python train.py --d_model=320 --n_kv_head=2 --d_mlp=832 --vocab_size=9535 --attn_scale=0.177 --bias="none" --parallel_block=false --init_std_up=0.0213 --init_std_down=0.00435 --optimizer="adam_variant" --lr_head=0.00842 --decay_shape="linear" --final_lr_fraction=0.0
Each number is 500 + 50 x the weight over the matrix's rms, rounded and kept within 0 to 999. Layers, rows and columns count from 0. Numbers have three digits each.

# layer 8 attention query, 320x320, rms 0.0422, rows 25-31,56-63,88-94,120-126,152-158, columns 128-191
499586477487472501554520544490610470464435440546572526483476502576442469500471425493546409585468379482489558526537508500483460492552547469474509613456447431558513576453517585534525504463473400
432575341451503412429540377538698447364671387523578473659406561400468407665590382319478318512546358521622503568382454514336509665458549546429373753441374392570569445276643640557524446447452432
551550529466490486553529574529584417498587403506600464483408523485456496542572345509619502561488458461529454469541489448520529526529544479479485650477474428541475501418519524527548556512432430
513482467525517540485499489503532486490436513538544497508476454506545465439417493538462522483567541485501557450456505451448534535493541583429487534485437483496511516492552573535539444504553491
498530558489475436540503497498528525530572481484564475477456478506502539459516503515588451574492432475474462490486441497537593501503478517484522488438510510524443512460508518524513517423475493
513418485455533554523489530464509470542455505476483465480564488500543564509443484505542543525490472531471513486480429403470599514442470494509556484503550562459554503541499505523464545491469455
453502513535557530516510514524446537419481514546511528556541548519432512524468480503509492528504515523476527475508453498542514516534520465480460462525457527462495517457481461476519436498433533
538441594593519514555535567385472453508494499482493489494589429457552528453554599492388523443423497422490433548502590482548521414534482490500545369517473550420486503581521465461496511524517592
521570505478431469515582436562546521472435392492539484479400574571558481483506419556422588545540426463504535575487496541441479528592445489498526535456467390631505428532498558519465569432547514
426568471565547487506500447531488433429532505594583525651526433450401518579477466411490542490560476549544496527478485499441561498626609537501460602507390470484550413416547602537525430521459453
528541541544486560534547502469493477490547484636517483534529483420426573356489479454555498587459545483466463457546442513556532473502565513513527505475498406544692576603589491502511540521613569
416477450455604493467481494363465456532419527591531510627494498509525439495399471452451475481580560568525452400556512492490478505486492480408572589516474542377561516529599469527466444507533526
547536481462491494548426482541468409452470525555420489519509503506458533390447516506543440560485468534514393523630523509509534460449560514505571441448555505475546570614448443535437535468694472
527497448447483514503501531350515505505550456470533534516398609561549411480565398541520473551451481520422514512377500514464537590387490453584508591495565538606481564416521508538559558403584464
433518460535537513590367484556390467540498512514494539541526506539452615477454533460508483573535564481561544524517500541644616567514515408436487474495499486540549501471476439449454416477436523
554472521538460528487487472427532402494455502553527523531542542447572496459524521459459548466463458505475461525504464527512554494435421549570524445506490555461594466529531515470476538527559537
531428472440458552511554505482504588494468435509483531461434503512539510516416506495517572568509435523518513574488529478494563511534390425570572464480480427599472408564509537552409490484571478
503539455530611557475559403559475490480502476573595533572438531489471395517534518442526409494454484464566367608566486462494446451620617528449440513451473506476497440423510560600489433515474457
490485479550484461551483555349588501530434531638490486466519555492427446415429569473504502542493529439466472355608416453474579517465578529503436526451536500484593515683634411490459534528651569
405538423446580572499507571274476538455476568677590473667586506520419431458307536484501364425529602476541406390504475426484426488400528503566609575518546492311530467560670450531472531616512669
473591333381589570435475514492554321512438503647577527501627463461525406527449534450527448470581438411562413412606483474471505695429487502559567501298400632456688494539349399644431541568733498
418573541460472497508460581413561509471556494546575542507377532613432451522475384510605435597483577574532511576462490541459457520489395375477488560465522496573439615450588534575512707544510397
533508442568444465440501450447471454518448487558504547584575536446545451510529514557432500445543481505507480537480512466506469444526530546580521414549531578393562525574445459525542436477547558
495486502540536500583538503549436481539515440530548415411442532548483510501477460532542547517545469478476577576525515535558545522541509457485496467484481446591424467545527552563529523487552458
518585461452497554442606435538548388383572410451596456593388410380464421567594463365562421416418508571501474591412447549501478527521571507461452615500417500476610505424595579495411502642378448
541512533514505604548478564414579471557514455499419379434501557457515539406517406572591456557445519476439425462521481484548508461462549584380549477449550429549525583554606471467494655458484500
460507496491552570513485548412477481464477582543568442535528497500459505496444478465514390564529574425457461446444526530465494486484542478542512509505466465423547550499617440539437529495474565
507542507473492594460502413516547530536497477485490437431528449458527560495533453466615503492520467423484456514476566502520504549493420459460584496453462547480528500544429460522538597547483535
428498485446557521515503520413536431520505528584575484531436620572512445464531494457577451586519577555440461486497507556481493521468539466488461534514575526498447524453572582547504527511549453
491422509467524466454558458531526473491487493462548453490496504490499591541585484492517519367475528415424518530495528397444449496505558478510493523487552488376487391474553465552487486526468549
491517532516495511507505582455439512424446537536548517517482513541418552490400541460513503511508544438531562447518424517495468469519474450429490462508536500462416542509449525530487471516499470
327588395391487438472651426582660506414543460622492471630366600507568361536548404378558374586442403573531602592402488501350465621468487541449490777403421492592595480393595659518399536517493345
565505582519398518494513509578555476582511480436478492385471489529478503498576453548505523504519516487442510523516565470534544490511561510447488574437553457564566568474469527541588603436513448
532493475535548525482585587538519476454460580529534475518477550520483515432500494473518511541554597532514545468513475499474475606495514586489500588529400477485546544483573564530454477523453553
484503535498497506544492527474523522589508497509512544553498533508496453419477540579564306546468436513524466472577509474504554494472449479505532519487501492563541644517539512513516480499557463
497436564443508520475505478451468469495473467482548481516467460500474508456459382527561537468573544499500547565443437483462514547489485516518480533473454447502523495470584574499456480514509540
# layer 8 attention key, 64x320, rms 0.0434, rows 24-30, columns 128-191
543474549479486458548494591436446495475460492504444522463529518484506471450507538506509494549475497482491502602469501497584491476486495448505514317499532467503494511533493528502484547487512475
482483412493530510441450415636492524433587530516596543447503536558578499636520516445441578546553442436585586481466517548513613613475441534455456483462430491562534404374490495494438517494498467
499520469484518536471505465526528489499534494536518533486506529489526483543539475525479529457523496465519537459507477522453575531503511491494456536534493441483504489448436509505476453513479524
432442415538508416449472507392541492510470508611544470597483529564486490464437530518491503552448472520498553357572450460444529460506551542493542477528514541494645457549480508554455459489661498
426541577432561644514519532427460491526515544578463492568518493548458461492438519477451478447511597466483481457399452541527493402442434534391481512517576562415531502505475432471435505536479602
541515264516507493429358456445513463453454497452512488545474507520571428482504505525534453497511547415472449371514467477537530564449524441590498491458485572454576356521374392583457477526589586
476492573553556516580399596460555524573561478534488450525497413518502465426448461588511397575539484488431478556507451595552508508365481464512529623472471587477499613438531517444531413389503495